config.toml
hidden_act = "gelu"
rope_fraction = 0.25
attn_scale = 0.125
parallel_block = true
init_std_up = 0.0447
init_std_down = 0.0
beta2 = 0.99
schedule = "wsd"
decay_shape = "linear"
max_seq_len = 512
doc_mask = false
Each number is 50 + 12 x the weight over its row's rms, rounded and kept within 0 to 99. Layers, rows and columns count from 0. The size before them is the row's rms in percent of the matrix's.

# down: layer 11 MLP down (transposed), 768x192, rms 0.103, rows 586-617, columns 144-191
# up: layer 11 MLP up, 768x192, rms 0.119, rows 587-618, columns 144-191
down586 102:51 45 47 56 44 70 43 34 36 38 60 64 40 61 36 54 51 66 37 53 46 49 67 67 67 42 56 50 40 63 22 48 30 49 48 45 66 54 32 61 44 30 72 67 54 34 42 12
up587 101:51 53 70 66 38 56 48 44 49 35 73 38 63 71 31 36 55 53 70 57 48 44 41 52 40 49 47 56 47 31 47 57 48 40 45 69 64 38 65 58 38 50 32 51 41 41 60 46
down587 105:57 57 61 59 29 56 72 39 57 42 42 52 67 58 52 42 51 46 50 59 50 49 64 79 66 44 44 54 28 54 21 45 71 53 52 51 43 57 64 43 65 59 54 57 76 42 38 32
up588 109:51 59 46 62 40 46 19 44 54 44 59 71 39 38 44 44 42 61 41 48 50 37 44 30 35 30 48 37 53 46 40 50 50 43 64 61 62 25 44 52 48 30 39 38 36 52 57 56
down588 115:61 64 47 52 59 43 53 41 50 48 41 45 65 60 67 60 52 56 38 47 62 50 52 50 55 62 40 28 39 51 70 28 21 52 42 81 52 43 49 44 57 64 34 76 39 52 56 53
up589 104:49 50 52 34 44 67 54 41 45 47 47 40 64 22 56 35 44 23 67 47 46 45 60 59 42 46 51 58 45 51 63 51 54 38 41 60 44 57 44 30 82 31 62 54 44 41 41 63
down589 105:32 40 64 56 51 63 41 59 75 60 55 55 63 41 44 52 43 46 36 26 59 46 51 38 49 41 46 63 68 45 51 51 67 56 47 35 43 54 64 49 44 56 53 45 50 52 43 43
up590 096:58 57 39 45 47 45 54 31 35 69 50 57 38 25 48 48 41 36 60 67 67 55 56 44 42 31 79 56 60 50 68 59 54 61 51 59 45 45 41 30 61 35 35 45 54 52 42 53
down590 098:63 29 36 38 52 59 69 38 46 63 58 43 70 64 69 56 41 46 52 33 57 40 60 69 54 63 44 50 63 59 48 58 75 41 49 48 36 50 56 68 43 29 28 35 33 61 67 48
up591 091:52 46 38 44 39 81 53 47 52 72 72 38 48 29 45 75 50 20 59 68 50 38 56 31 64 64 53 58 52 55 50 38 40 41 47 35 54 55 38 55 55 41 42 62 52 46 56 43
down591 093:49 55 37 53 60 50 71 42 35 48 52 55 50 28 55 42 56 50 47 60 41 54 73 57 50 37 44 54 44 62 48 48 54 38 74 58 46 40 46 50 66 55 74 48 40 42 28 57
up592 095:31 41 55 54 62 34 31 54 46 43 49 47 55 27 58 38 55 48 34 41 43 43 34 47 56 60 58 59 41 75 49 61 57 50 64 58 59 48 63 47 62 76 50 66 66 44 55 47
down592 093:36 47 36 41 51 39 52 45 78 78 59 34 38 45 45 54 75 44 69 52 35 29 63 61 37 37 53 60 50 56 65 60 41 46 43 60 49 29 74 39 57 47 21 55 43 60 52 79
up593 101:60 60 49 41 73 44 38 66 43 34 62 60 56 41 49 34 39 55 44 59 63 50 44 36 39 38 67 63 49 41 53 52 32 60 49 73 44 60 33 54 55 43 49 45 42 67 28 37
down593 105:67 62 60 65 47 44 63 56 64 57 52 71 62 69 75 41 52 32 41 55 45 73 50 56 51 51 48 38 53 48 52 41 41 46 32 59 42 49 54 52 33 45 74 32 62 44 33 50
up594 100:42 59 64 60 58 53 53 64 39 47 43 32 45 59 43 48 51 60 51 23 63 34 51 42 52 41 64 34 52 59 42 60 56 62 48 32 48 73 40 76 39 70 47 70 60 53 38 55
down594 102:57 77 72 42 60 43 62 39 55 44 48 31 46 41 29 42 57 25 38 66 54 50 39 30 22 58 53 43 48 57 58 46 40 51 40 55 48 64 44 36 39 58 40 42 44 44 50 44
up595 099:41 45 64 47 34 31 36 40 72 70 54 23 50 54 56 40 63 49 34 53 74 69 49 58 79 30 26 50 42 51 55 35 65 29 52 37 47 40 63 58 26 52 58 61 60 42 63 63
down595 099:51 44 60 62 57 49 72 46 38 60 49 54 41 49 66 54 75 58 60 50 28 58 48 38 50 52 45 65 37 44 44 49 38 62 54 29 48 52 35 50 29 60 52 49 45 49 42 31
up596 094:58 43 71 32 52 50 43 56 24 47 61 35 52 62 36 68 52 74 62 41 48 55 41 30 48 61 33 61 59 54 59 55 44 69 65 46 17 54 33 43 46 35 52 49 42 41 59 39
down596 094:46 55 70 59 42 38 53 72 63 45 65 41 17 45 63 47 64 60 52 45 28 66 43 45 53 41 40 52 45 50 40 46 55 62 35 38 53 46 56 45 55 24 50 49 50 54 51 37
up597 102:32 46 42 54 46 37 61 28 66 60 59 36 55 75 43 51 35 57 32 48 72 59 47 49 55 28 40 40 55 46 44 48 44 41 69 68 66 54 41 45 63 46 35 47 63 38 52 33
down597 097:55 28 48 49 75 71 52 47 56 52 30 48 40 36 57 26 33 58 64 42 33 49 56 72 57 47 64 67 53 53 53 44 72 51 62 45 75 67 45 42 49 60 59 56 54 45 48 51
up598 100:45 74 34 43 65 39 37 60 48 53 76 18 51 48 49 42 55 30 61 38 50 56 15 31 50 44 57 38 56 57 34 36 74 43 41 48 48 47 55 61 50 42 40 59 65 56 56 35
down598 098:48 24 42 73 55 33 69 46 27 53 47 37 39 26 36 65 49 62 72 61 39 53 65 54 63 53 35 59 37 53 66 69 45 63 58 39 35 56 63 37 33 65 54 46 33 55 41 29
up599 102:38 53 48 60 60 51 66 54 70 41 67 67 32 34 57 33 45 35 42 44 35 46 59 31 68 58 41 35 62 56 30 54 35 60 64 47 73 57 34 56 51 50 59 33 60 34 51 67
down599 104:54 40 40 65 59 48 61 47 32 37 35 55 36 56 49 65 67 46 38 45 44 68 59 62 35 53 29 53 54 54 50 46 57 47 47 44 50 46 55 58 55 74 74 35 41 49 42 35
up600 097:42 34 39 74 56 46 38 44 32 50 42 36 53 32 32 52 28 47 58 68 49 37 53 42 72 59 45 75 40 45 47 35 51 47 53 60 47 50 72 45 45 47 44 32 56 41 49 55
down600 099:63 47 40 67 55 42 67 78 48 31 45 66 49 59 55 44 51 74 65 60 58 60 19 58 34 58 59 28 48 28 44 52 48 35 42 68 62 59 56 40 57 55 57 66 46 54 53 42
up601 100:59 50 54 31 68 12 46 30 30 44 61 43 41 36 48 58 48 40 61 49 59 54 58 41 58 47 56 43 57 52 64 58 39 64 46 42 67 48 50 51 57 43 49 40 37 53 49 77
down601 101:51 63 45 49 39 76 49 49 39 42 43 33 46 47 58 25 64 51 54 64 73 64 49 71 49 54 43 64 60 48 45 49 61 39 52 40 47 55 49 68 42 56 50 32 46 56 72 38
up602 099:31 43 59 44 47 36 69 42 69 49 70 42 64 40 51 42 47 48 51 43 59 39 48 65 34 73 67 46 57 47 46 65 70 59 63 53 56 46 43 47 44 42 55 62 55 70 34 68
down602 095:42 31 43 68 45 54 50 63 46 71 47 44 55 61 58 35 64 40 74 56 63 60 52 53 55 54 36 62 46 58 63 38 41 58 34 51 53 55 54 59 44 37 37 56 61 60 41 47
up603 098:28 62 56 53 77 40 46 39 59 50 57 37 16 50 19 49 59 63 49 48 41 39 38 41 41 55 55 62 50 47 49 64 52 67 62 52 84 60 18 28 71 60 49 65 86 66 76 56
down603 102:46 57 23 35 29 23 53 54 63 33 37 66 40 58 45 45 65 43 55 48 33 62 56 51 51 40 34 35 60 34 54 56 49 59 35 64 45 39 51 29 51 50 53 49 54 46 44 61
up604 090:49 40 57 52 51 43 46 42 65 54 78 45 50 72 54 52 50 40 70 54 54 56 65 74 49 54 47 53 60 65 42 38 45 51 47 66 62 40 40 60 31 52 63 40 55 42 36 43
down604 090:68 45 42 77 74 38 55 42 65 42 53 62 20 33 40 49 65 61 53 61 62 47 48 49 50 46 54 37 52 48 35 40 37 58 51 44 67 48 42 38 70 72 15 50 42 59 61 40
up605 100:38 57 38 35 41 34 50 38 49 50 68 22 62 50 44 70 37 70 58 44 63 40 52 61 51 46 45 54 48 60 48 78 60 42 61 43 37 47 55 46 38 40 44 47 46 59 56 63
down605 092:50 41 48 65 55 42 30 27 64 81 35 48 44 45 28 42 41 58 37 24 43 38 40 58 72 27 64 37 57 57 56 52 50 40 68 47 58 38 65 36 44 39 32 58 38 60 63 45
up606 096:36 41 46 52 31 83 50 38 40 37 60 49 58 34 28 63 58 50 56 53 60 61 44 65 55 49 63 24 46 54 47 79 66 56 62 62 55 48 51 48 54 35 58 52 72 52 56 55
down606 099:46 57 49 57 67 36 23 50 51 37 63 46 34 45 76 70 63 67 69 66 42 51 41 35 42 40 49 38 52 59 53 26 47 67 42 50 44 61 44 48 45 44 62 46 41 50 55 60
up607 111:31 52 48 29 50 22 62 59 48 32 57 52 44 52 53 42 49 44 40 54 43 51 57 66 69 42 58 52 43 51 38 62 40 62 63 53 43 61 44 77 53 43 76 55 39 50 48 56
down607 121:42 44 42 59 47 42 53 46 46 52 28 58 43 63 51 40 50 52 49 54 61 19 59 69 57 58 49 49 44 59 41 54 55 57 50 70 86 44 51 53 59 53 60 45 42 55 40 62
up608 091:65 79 64 43 30 69 60 29 47 39 51 41 31 47 58 34 59 57 20 25 52 46 66 26 38 38 65 49 55 64 56 31 44 53 53 51 34 42 58 30 65 38 61 60 70 42 29 58
down608 080:53 32 48 52 70 75 55 67 55 72 48 55 43 50 48 57 57 68 47 66 50 52 53 54 64 60 42 32 60 56 28 64 44 46 44 40 49 62 45 48 50 57 59 47 68 85 56 52
up609 097:55 51 52 53 54 58 34 38 45 48 31 61 50 50 45 57 39 65 45 63 47 64 59 70 56 51 49 75 50 60 40 62 45 55 44 32 49 44 57 55 35 72 57 42 55 38 40 30
down609 102:66 52 49 76 61 49 42 35 38 50 62 55 55 49 59 43 36 50 48 58 42 50 49 55 53 43 52 33 65 36 77 51 38 35 56 65 35 48 74 49 62 58 52 46 69 60 58 48
up610 105:40 56 37 52 56 76 29 66 84 34 49 67 38 38 51 45 54 71 43 48 61 73 52 39 46 47 62 46 54 41 31 38 55 39 58 45 64 59 49 34 38 56 45 43 73 46 44 67
down610 113:60 40 39 61 54 62 58 48 38 48 70 43 48 56 53 55 55 37 32 54 68 31 57 61 53 36 47 36 53 38 61 35 70 46 61 48 33 33 54 52 43 61 50 28 48 40 71 46
up611 100:44 56 52 45 35 58 47 43 53 72 57 35 50 20 47 50 48 53 66 46 51 37 59 38 38 58 55 72 63 47 58 43 47 39 38 42 58 59 47 51 27 29 58 72 85 60 41 48
down611 087:35 59 27 23 61 46 50 64 54 44 46 36 46 33 48 54 38 36 74 61 56 72 51 52 44 48 44 60 52 48 60 55 51 55 70 45 54 54 33 55 62 54 61 59 59 56 57 39
up612 094:56 41 57 58 60 50 23 16 50 59 70 57 55 49 36 57 53 64 63 67 23 72 53 49 61 48 34 77 43 51 42 48 28 60 49 52 64 59 45 67 33 65 55 51 47 40 35 33
down612 093:35 50 56 64 37 23 68 44 49 66 66 35 65 29 56 35 53 55 27 36 58 52 53 67 43 64 47 69 59 47 61 62 41 62 55 41 37 27 59 34 56 69 43 54 69 56 52 41
up613 098:36 41 45 64 57 18 61 35 60 54 47 63 61 44 50 29 40 54 28 43 51 67 51 38 36 57 37 66 62 46 54 42 48 54 58 44 49 64 74 58 50 56 35 44 38 48 27 70
down613 097:32 53 63 49 43 49 60 29 56 64 66 53 42 51 57 60 33 60 54 49 36 31 32 53 61 56 49 35 42 45 38 47 44 50 22 66 41 47 38 38 52 67 48 65 51 83 54 62
up614 096:54 68 52 64 34 77 54 58 53 68 63 52 52 30 27 43 49 58 37 75 45 58 27 64 44 39 50 52 59 49 40 39 39 54 55 64 44 34 76 57 40 63 57 41 52 58 62 40
down614 102:52 60 37 55 56 40 48 30 62 54 40 60 50 61 59 51 36 50 61 49 36 41 41 54 57 41 42 62 67 67 47 46 48 32 63 20 31 62 35 64 39 78 33 44 44 57 37 38
up615 099:43 33 62 52 58 40 55 63 63 55 70 63 59 44 75 56 53 65 50 42 63 70 66 42 47 59 51 48 51 33 40 66 62 51 53 34 70 46 60 54 53 49 63 42 59 44 49 59
down615 108:61 69 26 56 73 49 41 54 41 59 65 50 32 47 57 54 54 60 63 48 88 36 35 29 46 68 55 44 54 42 57 57 55 59 38 70 23 38 39 50 35 42 51 61 47 66 59 52
up616 102:58 52 37 57 70 51 48 35 44 59 39 35 41 42 41 32 56 53 56 73 53 65 45 51 51 76 41 42 49 49 59 61 49 61 50 30 34 62 28 56 57 56 54 45 41 47 66 66
down616 100:29 66 53 60 67 40 43 75 52 49 30 30 62 41 70 65 51 42 59 58 37 61 67 58 44 56 54 65 30 49 47 41 66 45 50 59 69 51 38 34 30 38 51 57 65 52 47 48
up617 104:50 56 56 27 53 58 49 67 49 31 50 55 63 53 73 50 47 40 44 27 54 16 43 63 52 41 46 54 43 39 51 45 19 67 60 50 58 38 53 48 53 73 48 61 49 71 38 51
down617 102:38 67 53 54 66 76 57 48 13 52 45 45 51 55 61 47 58 53 66 82 50 31 52 57 50 41 41 49 66 49 54 32 41 46 45 48 35 52 44 60 48 65 17 61 45 45 24 55
up618 100:55 52 59 48 49 49 61 46 44 53 65 43 42 41 46 38 31 43 77 36 65 53 62 44 35 64 31 61 48 49 59 53 45 31 45 47 58 47 65 35 43 40 70 37 70 52 38 50